Part of a small language model's weights: 14 layers.
Each number is 50 + 12 x the weight over its row's rms, rounded and kept within 0 to 99. Layers, rows and columns count from 0. The size before them is the row's rms in percent of the matrix's.

# layer 10 attention output (transposed), 128x128, rms 0.122, rows 119-127, columns 0-127
117:38 51 48 44 58 34 51 51 67 55 48 27 70 52 49 60 49 36 51 54 49 58 74 55 60 38 60 57 43 39 60 41 63 49 51 32 41 57 48 41 49 57 47 45 58 55 65 33 58 41 71 57 51 39 43 46 19 39 69 69 61 57 52 28 56 25 20 44 39 43 51 39 47 65 34 46 57 57 53 53 45 58 60 53 53 29 53 52 53 58 42 90 58 45 41 52 40 44 39 49 55 59 30 52 52 57 59 62 39 41 88 38 45 50 55 56 24 59 49 57 48 63 69 66 48 23 49 55
112:59 52 45 42 60 52 41 46 44 45 38 63 40 44 54 57 43 51 45 54 48 48 52 44 55 51 49 41 40 71 46 62 57 58 53 31 53 61 52 53 38 57 58 42 39 64 75 48 54 63 52 52 39 55 35 52 43 57 52 62 53 55 50 59 44 47 62 56 33 59 64 48 60 56 54 40 51 61 43 53 58 69 65 39 54 58 43 40 40 59 48 00 62 48 47 55 60 45 58 44 57 62 58 61 51 47 58 35 45 29 32 32 30 48 46 50 36 53 67 46 52 39 44 41 41 81 46 51
103:45 32 29 48 58 33 40 50 58 35 54 56 58 65 50 68 54 42 53 45 72 52 48 73 41 37 58 56 44 48 47 48 46 53 55 44 58 60 45 59 66 74 35 60 50 36 46 44 40 60 41 61 35 65 42 55 70 49 40 36 44 52 36 43 47 43 45 34 56 38 54 41 89 51 51 47 40 58 38 56 57 63 42 47 48 51 76 56 54 76 34 82 55 53 33 55 56 46 45 41 43 68 42 52 46 35 51 50 49 43 11 46 48 66 51 64 57 38 24 43 34 34 65 42 49 71 60 48
094:40 40 36 61 48 50 47 38 52 48 63 43 64 64 43 60 46 46 52 33 63 49 33 65 51 18 49 36 56 44 69 56 37 46 58 43 35 79 30 36 84 64 44 50 37 50 50 53 47 50 50 36 50 57 49 43 56 60 29 42 34 63 35 30 23 44 49 53 64 37 45 34 64 60 60 40 68 66 56 59 38 48 47 53 45 60 52 58 43 59 35 20 58 46 50 54 44 57 35 42 51 71 46 54 62 53 42 60 48 72 45 50 49 59 70 60 43 46 42 73 30 62 41 57 68 42 68 70
109:33 54 67 48 31 53 54 54 55 57 52 50 46 53 57 37 39 74 69 43 52 53 60 45 33 60 35 56 37 46 46 46 58 50 41 66 66 30 48 51 50 25 46 59 39 54 28 51 55 53 49 39 64 70 56 63 50 59 59 34 52 54 57 54 50 54 50 47 67 38 43 54 67 42 44 68 36 34 42 34 52 02 57 57 40 39 41 35 69 51 48 77 43 48 70 43 63 69 48 37 61 46 41 36 66 31 39 57 68 56 73 67 66 55 64 52 45 58 52 40 56 48 58 51 48 41 47 24
110:55 64 37 65 59 42 71 54 29 55 59 52 62 64 31 35 45 44 52 48 30 49 44 32 46 41 46 53 41 43 67 37 36 46 53 59 46 44 60 52 44 68 48 49 37 48 65 44 33 59 43 49 53 16 75 63 39 36 33 46 33 43 56 38 49 36 44 46 63 54 49 43 29 47 45 59 66 44 57 72 50 56 51 45 50 49 67 82 64 36 44 33 48 61 69 52 45 53 46 75 49 47 57 59 30 66 47 48 73 52 75 66 48 61 52 54 51 42 46 40 58 48 58 55 37 12 41 50
099:36 43 35 60 55 58 59 37 64 55 32 48 55 51 34 49 49 39 41 31 49 43 51 69 65 25 34 60 72 41 50 59 46 54 34 47 35 54 50 58 76 24 69 33 72 51 40 71 65 57 52 56 44 40 60 31 65 64 50 46 56 45 64 47 31 48 57 43 54 55 42 31 49 65 48 52 60 66 55 43 39 42 78 63 56 61 40 49 33 60 39 49 48 63 71 50 31 33 59 49 38 71 50 62 52 50 50 57 38 36 43 69 41 37 48 35 56 47 57 57 19 56 54 54 45 65 63 66
107:41 26 49 49 66 44 62 60 51 48 45 33 50 41 55 65 37 36 51 41 36 48 67 45 49 56 50 41 64 49 20 63 74 46 49 54 35 34 59 64 35 66 41 34 34 40 53 55 68 62 57 41 60 45 46 48 61 27 58 45 49 54 70 53 68 42 42 56 54 78 52 60 38 43 68 40 44 73 36 49 59 67 47 60 44 51 53 59 36 66 71 35 56 55 52 70 39 53 50 44 38 54 54 44 44 51 58 61 34 26 37 48 49 47 37 59 53 48 48 43 53 65 46 36 22 87 41 36
103:41 28 56 58 54 54 50 53 43 55 43 39 53 35 49 79 40 44 53 34 57 67 50 53 54 77 53 52 42 53 45 46 52 64 52 30 60 42 48 52 44 18 42 51 64 60 45 63 48 44 37 27 59 61 34 43 46 72 58 56 40 50 38 49 57 63 48 41 39 43 37 56 52 31 52 46 46 33 54 47 59 43 60 53 49 44 43 51 39 46 49 99 27 55 40 51 54 55 52 41 30 35 57 63 66 27 62 41 66 64 54 56 25 49 51 58 61 52 38 69 49 52 50 54 77 41 76 56
# layer 10 attention value, 128x128, rms 0.13, rows 120-127, columns 0-127
109:59 50 50 42 72 42 53 53 43 38 50 47 63 80 42 35 40 41 49 47 69 50 53 48 44 64 58 63 62 33 54 50 50 28 30 75 47 55 61 48 52 38 65 46 64 39 22 68 47 49 39 56 59 36 55 47 46 50 65 42 55 41 50 43 35 62 28 33 61 54 35 55 45 55 55 61 53 34 61 47 50 41 53 37 53 65 58 54 41 49 39 59 18 16 70 48 53 46 56 32 45 34 49 42 43 61 45 69 56 53 52 70 78 55 25 50 48 45 57 53 57 81 51 54 62 49 66 49
101:47 50 59 49 56 42 35 49 43 58 41 55 53 39 62 45 33 39 40 54 59 57 31 37 53 58 58 70 70 60 64 45 36 49 53 40 40 43 57 46 43 38 51 39 32 78 66 34 38 47 45 42 56 73 46 27 52 49 52 62 61 69 71 51 57 49 59 58 57 68 66 67 52 72 42 37 49 20 45 71 45 51 50 52 61 56 46 46 63 52 51 50 39 33 78 43 62 49 51 40 72 19 48 55 71 58 47 48 46 78 50 49 40 53 42 26 47 57 75 54 38 50 58 67 40 47 37 45
096:49 59 65 49 55 31 44 53 41 61 31 48 37 56 83 57 50 58 49 52 42 48 40 45 57 68 50 77 52 72 38 46 61 60 58 56 41 32 62 47 27 38 50 33 70 56 61 39 32 37 49 48 40 30 52 52 48 47 34 43 62 52 77 58 57 43 70 52 56 64 58 74 64 61 36 41 43 56 31 70 72 61 54 41 50 56 64 43 49 46 56 54 44 70 46 44 76 33 56 53 43 36 45 42 55 35 68 58 51 62 46 38 46 48 45 63 67 55 55 45 48 43 62 38 36 48 31 20
109:48 35 52 42 60 59 51 57 50 58 38 67 28 33 56 52 75 39 35 54 40 45 39 70 54 29 44 16 35 56 57 46 46 74 52 53 53 42 43 51 58 49 43 61 36 46 92 63 65 63 52 31 43 48 48 48 52 49 53 43 49 43 33 48 71 24 46 63 58 57 54 47 30 78 41 56 56 54 65 37 36 76 43 60 47 64 54 47 50 42 52 46 72 60 36 48 60 63 46 65 42 47 52 69 39 55 52 46 59 39 55 33 32 44 52 47 67 47 50 45 40 67 41 44 57 54 40 64
111:69 48 50 68 38 51 47 24 74 60 36 48 37 40 80 64 46 40 58 67 58 41 56 49 54 41 50 39 55 62 34 47 57 69 41 53 39 56 46 43 60 60 64 58 51 49 21 47 63 36 79 50 38 44 47 44 53 47 48 69 59 49 49 40 59 74 33 60 31 37 65 52 70 30 45 40 35 48 41 26 43 44 43 59 56 49 40 54 41 54 49 55 47 40 39 60 48 52 59 49 48 41 51 22 67 24 50 37 43 37 52 66 40 52 84 57 54 56 32 52 45 32 42 42 41 51 47 63
100:47 70 51 46 46 51 46 42 41 46 59 47 42 59 61 60 58 68 59 61 56 54 74 46 36 55 51 65 40 38 37 62 58 24 62 55 63 56 49 41 32 51 32 44 69 52 57 54 29 19 45 43 20 65 50 68 52 44 38 49 43 47 32 42 66 33 65 49 53 55 36 55 56 34 68 42 56 52 56 59 75 66 43 38 40 40 65 37 67 52 76 49 60 64 37 48 70 40 34 39 57 41 45 34 48 35 55 71 29 49 47 49 67 60 35 62 36 58 64 49 43 63 52 37 49 47 65 58
111:56 68 53 49 38 46 42 36 47 50 68 41 50 59 42 32 46 60 47 65 64 59 50 44 35 66 70 63 44 51 74 73 52 64 49 51 66 54 47 52 54 38 56 62 62 37 53 60 48 55 53 77 35 40 44 41 46 44 66 58 37 50 27 71 40 63 31 42 59 46 43 44 63 50 37 61 55 21 65 58 52 48 60 51 55 64 42 54 64 64 55 51 42 48 41 39 20 52 44 38 61 55 72 39 44 56 32 31 54 75 53 51 45 41 62 23 28 65 47 59 47 42 36 48 42 50 58 79
107:49 55 53 39 52 66 52 62 50 50 64 76 50 43 56 42 59 52 43 51 41 38 47 51 47 60 21 74 42 35 66 48 30 59 56 61 26 49 49 39 63 50 40 58 41 30 62 14 58 48 46 67 56 51 44 46 52 50 26 18 74 48 50 30 52 34 54 60 53 70 31 61 43 57 37 44 53 67 48 53 53 44 51 55 44 46 55 44 67 61 52 44 61 62 49 44 36 53 50 52 68 71 46 65 29 52 61 57 27 44 53 54 57 59 40 51 28 48 55 50 45 56 27 66 22 51 39 39
# layer 10 MLP up, 512x128, rms 0.161, rows 0-18, columns 0-127
108:59 35 39 54 41 59 25 50 58 25 47 49 44 32 44 23 58 35 64 30 51 70 50 50 50 55 57 36 36 68 46 51 53 51 46 60 28 41 50 68 44 42 48 46 46 72 54 56 54 43 52 46 66 46 62 58 63 60 58 60 81 58 43 47 37 53 48 31 49 58 51 29 63 67 34 46 69 52 45 47 46 34 59 72 47 65 50 47 40 41 34 58 66 60 46 23 48 45 43 62 31 45 67 50 52 42 15 52 54 29 42 63 46 34 55 51 43 32 53 44 60 52 68 54 36 63 68 51
100:46 67 58 57 46 71 39 23 56 20 54 48 49 63 42 76 62 48 46 59 28 53 46 43 37 68 46 54 39 42 49 55 48 64 51 65 51 69 56 38 55 48 44 52 61 53 66 45 56 45 69 51 40 56 20 74 70 49 50 63 33 45 39 60 60 35 54 47 58 46 48 61 56 34 52 67 39 33 49 57 42 57 28 52 37 48 38 51 47 68 67 26 58 63 57 47 55 45 48 52 44 64 40 75 64 43 20 33 41 46 41 39 30 61 30 49 51 44 51 50 70 45 39 53 46 68 60 50
100:49 68 41 49 35 53 49 44 58 54 47 64 68 58 54 57 58 55 51 53 39 28 43 32 46 49 65 63 61 41 41 33 56 39 58 49 45 49 50 59 64 52 55 52 54 45 51 38 48 42 36 65 15 37 60 69 54 57 58 81 28 57 41 44 47 32 59 56 58 34 21 21 25 50 50 43 43 46 34 45 76 56 56 51 55 32 34 43 68 42 49 50 65 66 46 43 37 56 60 67 51 62 43 37 38 43 57 43 66 61 47 58 49 52 64 53 47 68 58 62 27 59 43 46 28 58 35 71
106:76 50 44 42 54 40 35 56 50 48 60 55 46 59 60 68 55 47 45 55 42 61 43 47 60 60 48 39 29 45 36 35 44 46 38 63 44 43 64 54 45 39 52 40 45 55 70 73 50 55 78 35 48 42 62 46 52 46 49 50 70 64 50 36 44 32 48 61 47 59 52 52 54 67 37 64 51 75 50 70 34 61 26 47 25 59 60 49 55 49 39 38 56 49 53 46 48 50 63 68 39 37 61 60 21 29 54 54 40 31 50 40 42 47 19 45 62 59 38 61 21 63 78 42 44 60 64 47
112:44 46 54 52 71 53 57 30 45 53 36 38 41 50 66 76 57 44 45 42 50 73 39 40 54 47 55 42 40 50 60 59 48 36 33 47 55 51 52 71 44 57 35 62 65 67 55 53 44 50 54 43 41 65 40 67 45 52 69 54 55 66 51 50 41 33 41 53 56 36 42 50 50 35 49 48 46 54 41 37 47 45 45 47 52 37 36 64 91 40 60 44 57 62 22 51 50 79 45 53 50 67 56 68 40 55 56 50 44 31 38 52 22 48 51 32 45 70 44 28 56 15 69 49 66 55 53 69
093:36 64 69 47 61 49 45 32 32 73 48 77 53 62 43 67 65 59 53 42 46 36 49 21 56 34 40 41 31 37 47 62 35 71 55 58 39 65 41 50 41 35 56 56 82 44 45 55 64 32 43 60 65 47 62 47 58 51 56 42 56 44 62 46 24 61 65 44 70 63 48 53 43 36 43 59 61 48 61 53 54 29 50 57 52 41 32 40 63 57 45 48 69 56 58 32 36 46 47 39 67 54 33 53 37 53 36 47 42 46 51 52 40 62 65 36 36 51 68 50 50 45 47 39 66 54 68 21
094:33 50 50 68 31 62 51 35 52 63 53 45 50 57 60 62 69 30 49 74 39 75 54 41 43 51 42 66 53 41 56 52 54 37 69 44 46 56 54 48 22 61 43 44 49 51 48 22 35 60 42 41 45 35 60 50 59 40 48 66 61 35 56 52 39 26 46 37 62 47 56 40 56 89 23 65 52 60 47 31 56 57 38 51 40 54 66 50 55 35 51 33 31 37 52 54 60 56 70 50 63 30 40 63 62 60 52 37 41 50 44 26 48 63 52 50 64 62 46 65 41 55 49 59 45 54 47 73
096:55 52 60 32 59 56 38 40 35 62 30 50 54 44 58 57 57 47 45 72 53 31 54 67 43 51 37 47 35 67 50 58 60 59 54 29 57 27 26 75 40 64 61 60 50 72 63 62 60 60 59 53 59 54 35 57 50 45 39 42 54 59 61 54 23 37 40 69 35 64 49 37 47 31 57 67 54 68 51 66 41 61 37 63 80 38 70 34 44 53 52 51 58 54 27 30 52 70 53 53 35 48 58 35 56 49 62 40 56 50 43 64 62 69 55 52 32 51 60 34 48 34 62 40 51 44 57 42
103:59 45 50 35 53 50 29 40 37 67 54 65 56 60 42 51 50 47 33 84 48 44 49 39 44 62 38 50 49 56 35 64 51 64 24 46 56 59 47 51 23 45 40 27 64 41 59 62 43 37 47 68 48 39 70 48 46 51 45 58 49 59 46 56 40 50 77 48 63 60 36 59 45 56 23 69 71 78 43 59 53 41 57 53 83 49 35 51 58 54 47 56 44 36 28 52 34 36 42 57 47 65 50 27 43 65 53 49 54 39 42 58 47 44 46 55 43 58 47 46 70 34 49 28 26 54 50 45
098:63 49 46 31 57 62 38 39 34 55 69 44 61 53 52 42 55 65 51 48 10 52 51 30 47 49 49 72 50 57 57 32 45 50 63 68 46 34 56 55 48 40 48 37 38 66 64 47 50 49 53 39 40 34 63 43 51 59 38 43 43 58 70 30 42 54 80 44 42 59 36 28 48 57 51 27 66 75 59 41 59 33 54 71 64 35 46 43 40 45 55 48 55 46 47 36 42 44 63 45 57 62 53 50 49 48 44 60 62 54 49 54 28 35 48 46 38 77 51 31 70 59 70 55 58 63 44 76
101:40 42 37 54 47 41 59 35 53 47 53 74 45 58 60 55 57 65 65 51 36 39 57 26 47 48 60 59 53 43 30 35 49 48 13 34 25 39 61 57 60 48 52 23 51 52 51 54 60 58 62 56 35 26 68 44 58 56 56 51 58 68 67 43 51 61 69 44 58 55 23 43 45 55 48 57 57 42 45 53 62 51 66 48 39 37 70 38 75 27 39 67 32 41 32 41 47 36 50 34 50 47 52 52 38 53 61 69 76 61 47 55 36 52 65 35 51 42 31 66 45 58 51 55 39 53 61 43
107:36 55 86 39 51 60 38 43 67 45 43 60 59 57 66 40 63 31 67 37 57 64 43 22 56 47 55 50 58 59 37 49 32 61 55 53 37 44 38 60 21 58 70 53 44 68 45 70 45 56 61 49 63 59 49 75 50 69 79 44 46 51 51 50 52 65 46 48 46 49 37 48 61 34 47 51 73 60 35 44 63 44 45 53 30 45 47 31 40 35 46 43 38 37 46 42 63 56 58 50 43 42 53 40 38 48 41 44 47 41 41 57 26 82 67 43 51 38 43 65 64 51 54 68 57 58 62 38
088:51 69 51 51 48 41 64 53 45 53 42 55 53 35 67 33 73 44 26 50 59 62 47 56 59 69 47 53 50 63 54 77 18 34 45 47 48 43 52 57 62 50 37 33 48 54 68 53 53 55 32 56 59 37 28 58 60 43 48 46 69 31 50 58 38 13 33 70 28 54 36 64 44 40 47 47 54 44 52 56 57 45 29 58 41 59 63 51 46 47 58 51 57 38 57 70 57 43 55 50 39 49 58 57 48 41 60 22 74 42 45 73 61 49 41 69 57 57 73 46 43 39 49 65 62 47 36 38
092:46 37 57 55 37 68 46 69 45 51 42 77 56 39 46 38 56 60 54 44 46 63 51 36 68 70 36 74 58 60 57 70 48 55 36 59 50 33 48 51 58 50 45 47 50 34 42 59 50 34 35 62 54 34 42 61 42 43 70 38 51 41 33 56 42 25 59 36 36 54 33 54 78 43 30 59 75 42 63 65 56 39 69 47 49 61 33 59 58 56 36 54 53 63 30 62 51 41 35 62 45 39 61 28 55 49 38 65 30 67 44 71 50 54 38 46 53 49 41 59 41 37 72 50 49 54 47 28
110:48 63 53 34 41 64 59 57 30 47 63 63 50 45 50 66 52 47 36 56 41 54 20 44 43 65 51 63 32 41 35 65 67 40 23 41 38 63 44 47 55 64 40 60 43 58 45 60 29 42 29 42 51 46 67 55 56 64 38 51 50 63 50 20 25 41 50 54 33 47 54 50 47 30 47 59 44 48 40 68 54 47 52 28 66 36 54 51 53 47 75 55 51 54 54 35 58 58 42 50 32 51 41 39 54 49 35 49 66 53 48 59 46 71 24 42 49 82 70 64 49 43 66 52 67 57 64 33
095:66 70 62 54 35 69 65 54 37 47 55 64 35 39 64 52 45 41 49 42 36 62 43 42 29 31 36 74 29 63 68 44 52 71 49 59 53 50 59 49 43 58 35 19 31 65 45 39 49 38 53 61 49 62 55 65 71 48 54 52 44 45 52 25 52 40 79 64 35 33 57 46 60 61 49 53 59 37 62 44 45 45 50 55 69 55 68 52 72 59 58 49 31 53 39 48 46 51 25 55 39 26 58 43 57 22 40 52 49 50 47 52 39 49 43 51 56 32 50 41 37 39 50 47 69 56 56 58
098:31 52 43 55 53 69 50 41 53 55 52 53 50 55 50 72 59 46 44 39 32 52 45 52 35 34 59 52 55 62 52 54 30 67 35 70 46 66 60 42 52 76 40 48 53 61 47 38 29 58 49 51 53 54 36 60 53 57 18 52 64 56 44 33 56 20 42 41 45 49 67 52 61 68 34 78 47 40 49 63 36 47 60 54 60 46 52 65 38 40 31 42 42 69 66 49 67 41 32 48 48 57 40 64 46 53 51 34 50 26 43 42 30 65 58 36 41 37 51 52 43 63 59 71 28 68 68 64
109:43 45 65 45 72 57 57 39 58 31 53 45 25 62 45 73 50 48 76 55 53 50 42 24 39 38 42 47 43 61 43 47 50 59 33 77 30 57 38 80 52 51 31 53 45 73 46 52 40 41 48 68 49 54 54 59 59 62 58 46 38 50 57 38 50 46 52 48 51 49 36 32 47 56 20 46 54 42 32 57 55 46 61 31 36 52 73 64 60 55 56 57 69 50 53 51 36 47 45 41 79 62 74 45 42 57 34 42 68 24 41 57 39 54 52 36 26 49 38 54 46 41 59 51 46 56 57 46
116:48 60 44 38 54 35 43 36 54 57 13 79 78 46 40 54 58 50 43 45 40 57 37 46 56 57 54 49 68 52 44 56 36 60 42 47 38 41 54 44 37 41 31 38 63 68 54 39 53 63 32 34 51 47 36 43 57 57 32 68 84 64 46 64 65 42 55 60 55 40 38 44 46 48 46 62 48 38 49 50 46 52 49 47 38 58 60 56 54 20 45 58 39 57 47 62 55 56 50 53 39 17 42 48 50 61 55 55 47 50 44 79 30 62 39 35 46 40 54 51 43 60 52 63 48 58 82 25
# layer 10 MLP down (transposed), 512x128, rms 0.171, rows 0-18, columns 0-127
133:61 55 49 71 44 65 42 38 46 48 57 54 50 57 71 60 33 63 43 36 47 48 34 66 46 52 50 49 73 70 53 70 53 45 53 52 48 45 72 63 50 48 43 59 64 32 54 47 58 55 56 30 43 55 55 56 65 83 58 54 55 57 44 51 31 41 40 52 64 60 34 53 42 15 40 52 55 58 46 37 51 30 42 37 47 45 38 29 58 67 52 74 61 52 55 62 52 36 69 31 56 38 53 55 40 27 39 42 56 70 17 41 50 58 47 49 42 36 46 29 58 35 56 54 47 69 55 36
096:37 47 52 51 24 60 35 57 54 44 35 57 66 29 24 57 65 70 55 42 30 51 35 57 39 42 54 58 65 36 48 57 48 56 60 50 47 57 57 14 66 52 49 53 51 49 68 30 47 46 36 47 39 51 36 58 47 22 50 48 44 51 39 34 55 75 47 50 38 48 44 70 55 36 60 41 50 64 53 53 73 46 56 44 30 59 55 55 46 56 50 17 42 57 65 67 65 59 54 34 52 61 56 69 47 61 44 60 73 65 62 44 54 56 61 36 50 51 62 36 70 63 55 54 54 36 30 51
097:47 34 44 56 58 35 57 20 46 56 45 73 36 53 70 59 54 67 52 53 51 87 38 51 48 36 70 36 58 47 61 53 44 59 50 64 63 45 51 77 52 45 70 35 56 42 49 65 30 51 51 54 35 46 46 40 42 55 51 29 57 54 41 69 61 55 44 67 68 37 38 41 41 50 42 51 53 62 59 43 48 30 51 50 38 46 49 49 60 64 37 42 62 36 25 36 47 55 59 66 64 57 49 42 41 64 50 50 46 37 65 52 36 59 63 68 60 66 34 44 48 55 39 34 56 43 34 14
108:51 37 49 55 37 42 57 42 41 67 72 49 45 47 57 16 53 58 52 71 59 39 49 48 37 61 47 46 63 59 46 58 35 32 51 54 29 59 51 41 42 48 46 57 52 53 40 45 74 51 52 67 54 49 43 60 46 49 37 57 55 45 46 53 32 49 54 34 55 54 75 73 50 45 47 39 66 37 62 45 85 41 40 59 54 49 40 82 36 50 66 44 38 59 52 45 46 43 61 39 51 61 62 39 57 42 62 37 47 50 89 48 49 61 55 62 50 51 51 41 43 17 23 45 56 21 53 52
123:66 38 64 47 50 60 49 43 31 46 41 57 40 61 66 28 46 45 54 47 54 47 62 41 47 59 54 43 56 40 51 61 46 57 39 58 56 34 49 53 63 50 54 59 39 55 38 59 25 25 33 67 66 33 50 40 16 43 50 35 60 50 43 46 40 59 53 58 30 32 65 45 61 73 56 48 52 71 67 65 51 40 41 67 45 63 58 58 55 56 43 70 62 46 66 33 51 61 56 64 44 59 36 59 32 63 70 69 54 62 55 28 67 30 49 33 49 49 47 39 67 32 50 32 55 27 49 65
095:57 60 23 35 49 50 49 57 27 65 57 68 55 53 45 54 39 43 53 52 57 44 48 41 64 59 47 38 52 55 54 31 81 41 44 39 60 63 36 46 26 37 57 60 52 77 41 42 46 51 59 42 57 44 58 37 94 57 56 54 68 78 43 74 47 53 42 38 37 41 47 58 42 42 52 39 29 18 39 51 45 63 46 41 54 57 54 41 34 56 58 51 26 51 31 46 40 74 44 58 51 43 44 62 56 54 46 61 35 66 57 67 59 54 55 44 53 59 50 41 49 66 45 65 41 48 45 60
091:49 48 54 26 47 37 45 52 64 65 55 45 65 44 62 48 59 58 40 40 62 33 55 33 57 52 68 33 52 54 53 23 46 50 55 47 67 52 57 41 53 57 54 62 73 45 54 53 55 47 56 35 52 54 44 61 81 33 49 27 31 70 41 33 46 56 48 56 54 74 24 63 49 30 55 29 35 40 61 64 43 38 46 49 70 41 53 19 65 62 51 40 58 70 29 51 60 45 36 61 50 47 36 35 46 29 45 55 46 66 50 56 47 69 45 49 38 46 66 51 65 41 61 56 51 71 39 54
091:60 30 34 43 57 32 83 38 61 35 47 44 54 39 61 37 60 59 54 54 60 64 34 42 41 54 53 42 79 46 62 56 53 42 57 50 42 54 51 57 73 51 45 63 53 51 33 50 66 46 26 19 59 52 30 53 60 66 46 48 44 58 57 56 51 59 51 66 52 65 30 66 39 64 58 40 50 45 35 55 29 62 35 35 44 32 56 36 61 51 52 42 47 52 69 61 49 47 57 38 64 49 71 40 51 76 48 58 65 56 45 41 36 39 52 41 67 24 34 54 46 53 48 45 62 23 42 59
104:44 64 80 69 67 62 58 64 53 58 33 33 36 55 59 46 43 54 49 35 61 33 54 45 57 65 37 45 45 61 51 41 39 56 56 61 82 39 55 66 46 59 24 51 37 65 52 59 37 68 65 44 47 63 51 54 09 42 51 46 52 45 32 40 60 48 41 57 47 30 53 44 61 41 35 77 30 58 46 59 48 51 58 40 39 41 49 49 60 65 35 48 48 57 40 58 45 37 48 50 29 35 54 53 68 57 38 55 40 42 25 54 50 76 50 43 56 48 71 50 64 35 49 62 48 40 49 52
097:37 55 40 50 53 51 56 52 47 55 48 29 71 38 54 46 54 33 50 56 60 56 45 64 55 58 56 38 61 46 48 59 51 48 53 37 54 67 56 92 63 32 55 61 52 47 61 24 42 44 59 42 60 68 45 59 35 67 56 35 42 47 36 68 54 46 51 52 18 39 41 66 41 68 36 44 52 30 47 63 51 58 52 55 46 63 31 46 47 61 42 46 51 66 53 63 52 76 54 57 34 55 61 47 51 52 62 59 22 45 23 43 54 53 69 49 67 29 49 59 44 46 48 40 71 54 23 29
107:48 45 39 55 59 87 41 55 29 45 51 40 40 55 43 57 56 47 48 55 62 62 57 37 32 47 37 35 52 42 54 23 44 29 54 53 55 48 56 63 58 46 65 53 31 56 37 47 49 37 60 52 45 55 52 58 43 45 55 44 51 55 47 49 58 40 26 38 43 49 66 65 72 69 66 54 39 48 46 71 40 59 47 61 44 27 54 67 49 65 34 39 69 55 77 67 50 42 47 62 62 51 74 70 34 48 73 25 49 48 33 59 38 49 47 33 49 59 43 46 64 59 55 51 48 20 66 33
136:63 48 40 54 27 46 50 35 59 55 33 55 71 49 60 42 50 34 60 63 18 54 59 53 51 43 70 58 64 39 56 53 49 58 66 47 59 66 40 50 25 59 53 46 52 46 61 62 35 21 59 43 52 60 55 60 67 45 37 59 67 53 45 43 59 43 52 32 64 47 43 47 60 68 48 49 60 70 32 37 70 41 38 35 46 39 55 60 57 37 42 52 55 54 52 45 53 51 70 45 41 50 64 35 38 31 71 35 46 55 37 45 37 36 51 49 54 47 50 43 55 43 51 60 50 99 38 29
085:60 43 40 75 61 78 17 52 52 61 38 47 53 52 42 59 41 66 55 62 49 45 57 53 53 25 66 43 43 44 55 42 61 49 52 50 41 39 47 73 33 68 63 59 65 75 33 50 65 52 76 53 56 56 67 30 45 44 39 54 63 53 36 61 61 44 36 42 46 63 48 61 58 45 47 44 45 53 32 41 34 64 55 40 58 46 47 53 45 53 31 19 56 47 64 61 65 41 47 68 63 55 31 56 59 57 43 49 54 72 55 39 36 37 45 28 41 37 44 69 30 47 55 47 42 30 47 41
089:31 35 40 49 52 36 43 45 72 77 64 41 49 57 64 49 50 39 40 42 71 63 56 56 52 75 77 44 67 49 46 35 33 17 44 48 60 66 56 63 65 33 56 51 60 55 66 32 49 68 30 39 55 63 65 45 47 50 42 50 34 72 47 64 52 65 48 37 59 51 53 51 55 66 43 30 34 42 50 46 36 39 28 52 48 56 42 41 59 67 62 36 51 52 45 48 39 62 60 53 48 37 50 61 57 66 39 60 51 57 35 41 63 48 50 53 44 70 36 41 46 38 42 50 66 26 48 72
106:44 63 49 40 23 33 45 65 57 71 35 27 62 63 47 45 47 37 36 62 43 43 54 52 66 49 45 61 50 53 60 56 34 58 79 45 42 28 63 42 57 53 42 42 69 64 34 60 49 39 47 57 50 56 57 46 44 54 37 60 56 62 71 65 55 68 45 49 64 59 58 63 65 44 49 50 23 59 48 44 40 36 44 56 49 38 28 52 38 34 56 44 56 28 52 38 58 32 27 48 32 78 45 47 49 79 72 64 69 60 57 45 49 41 37 47 61 49 57 61 52 53 61 52 28 51 45 40
102:50 38 50 21 60 56 60 61 50 50 48 28 34 52 57 48 61 45 56 60 39 42 87 58 54 30 54 34 69 62 46 59 61 27 36 53 43 29 36 31 49 57 65 36 58 57 43 43 39 33 64 57 52 67 70 50 34 28 66 53 39 60 53 49 55 66 48 44 39 54 42 66 69 40 49 70 48 58 76 56 47 50 56 42 43 33 38 48 63 28 50 48 61 42 59 51 50 45 26 39 46 50 52 53 57 46 57 45 43 35 66 50 43 45 54 54 36 58 48 66 51 87 45 69 41 59 55 55
098:32 59 41 55 52 27 65 47 64 52 48 37 66 32 39 19 51 60 53 50 69 57 42 52 63 28 64 53 71 49 58 52 48 64 48 51 52 81 38 63 70 26 52 54 50 68 39 61 72 39 52 51 54 52 49 63 33 52 47 50 40 39 30 51 52 70 55 60 32 40 44 43 49 30 37 44 43 61 52 59 52 40 31 37 30 29 52 50 60 50 40 47 55 53 46 52 52 51 57 58 51 70 32 47 48 39 52 46 63 78 65 49 74 63 41 29 56 67 36 43 57 44 59 56 52 31 45 63
107:31 42 43 72 58 33 65 39 69 48 38 36 57 51 55 53 42 55 51 61 40 54 53 58 34 48 53 57 73 65 45 57 51 66 64 39 49 43 30 48 72 46 50 49 24 64 49 56 39 45 60 51 53 40 44 35 67 38 40 60 58 66 23 55 31 61 61 43 54 54 46 39 44 40 42 52 57 43 50 32 41 60 43 43 63 41 24 40 48 54 35 19 33 61 52 70 55 59 44 72 63 56 44 35 64 63 59 45 46 65 34 49 70 56 64 39 54 52 40 38 54 38 51 80 71 55 48 69
113:31 32 54 63 63 42 35 69 45 52 37 36 64 49 13 82 29 56 54 45 70 61 68 35 44 33 62 61 64 53 45 32 57 50 54 54 51 55 22 32 66 29 45 41 44 45 33 60 41 30 55 47 50 57 56 58 68 49 63 53 67 50 45 63 56 57 47 37 54 57 54 38 53 49 36 62 68 64 34 64 33 52 60 54 48 60 58 61 46 40 65 56 39 54 48 58 47 33 41 49 52 49 46 49 62 54 44 46 61 58 54 47 49 22 53 68 46 35 73 43 49 56 49 58 39 26 65 46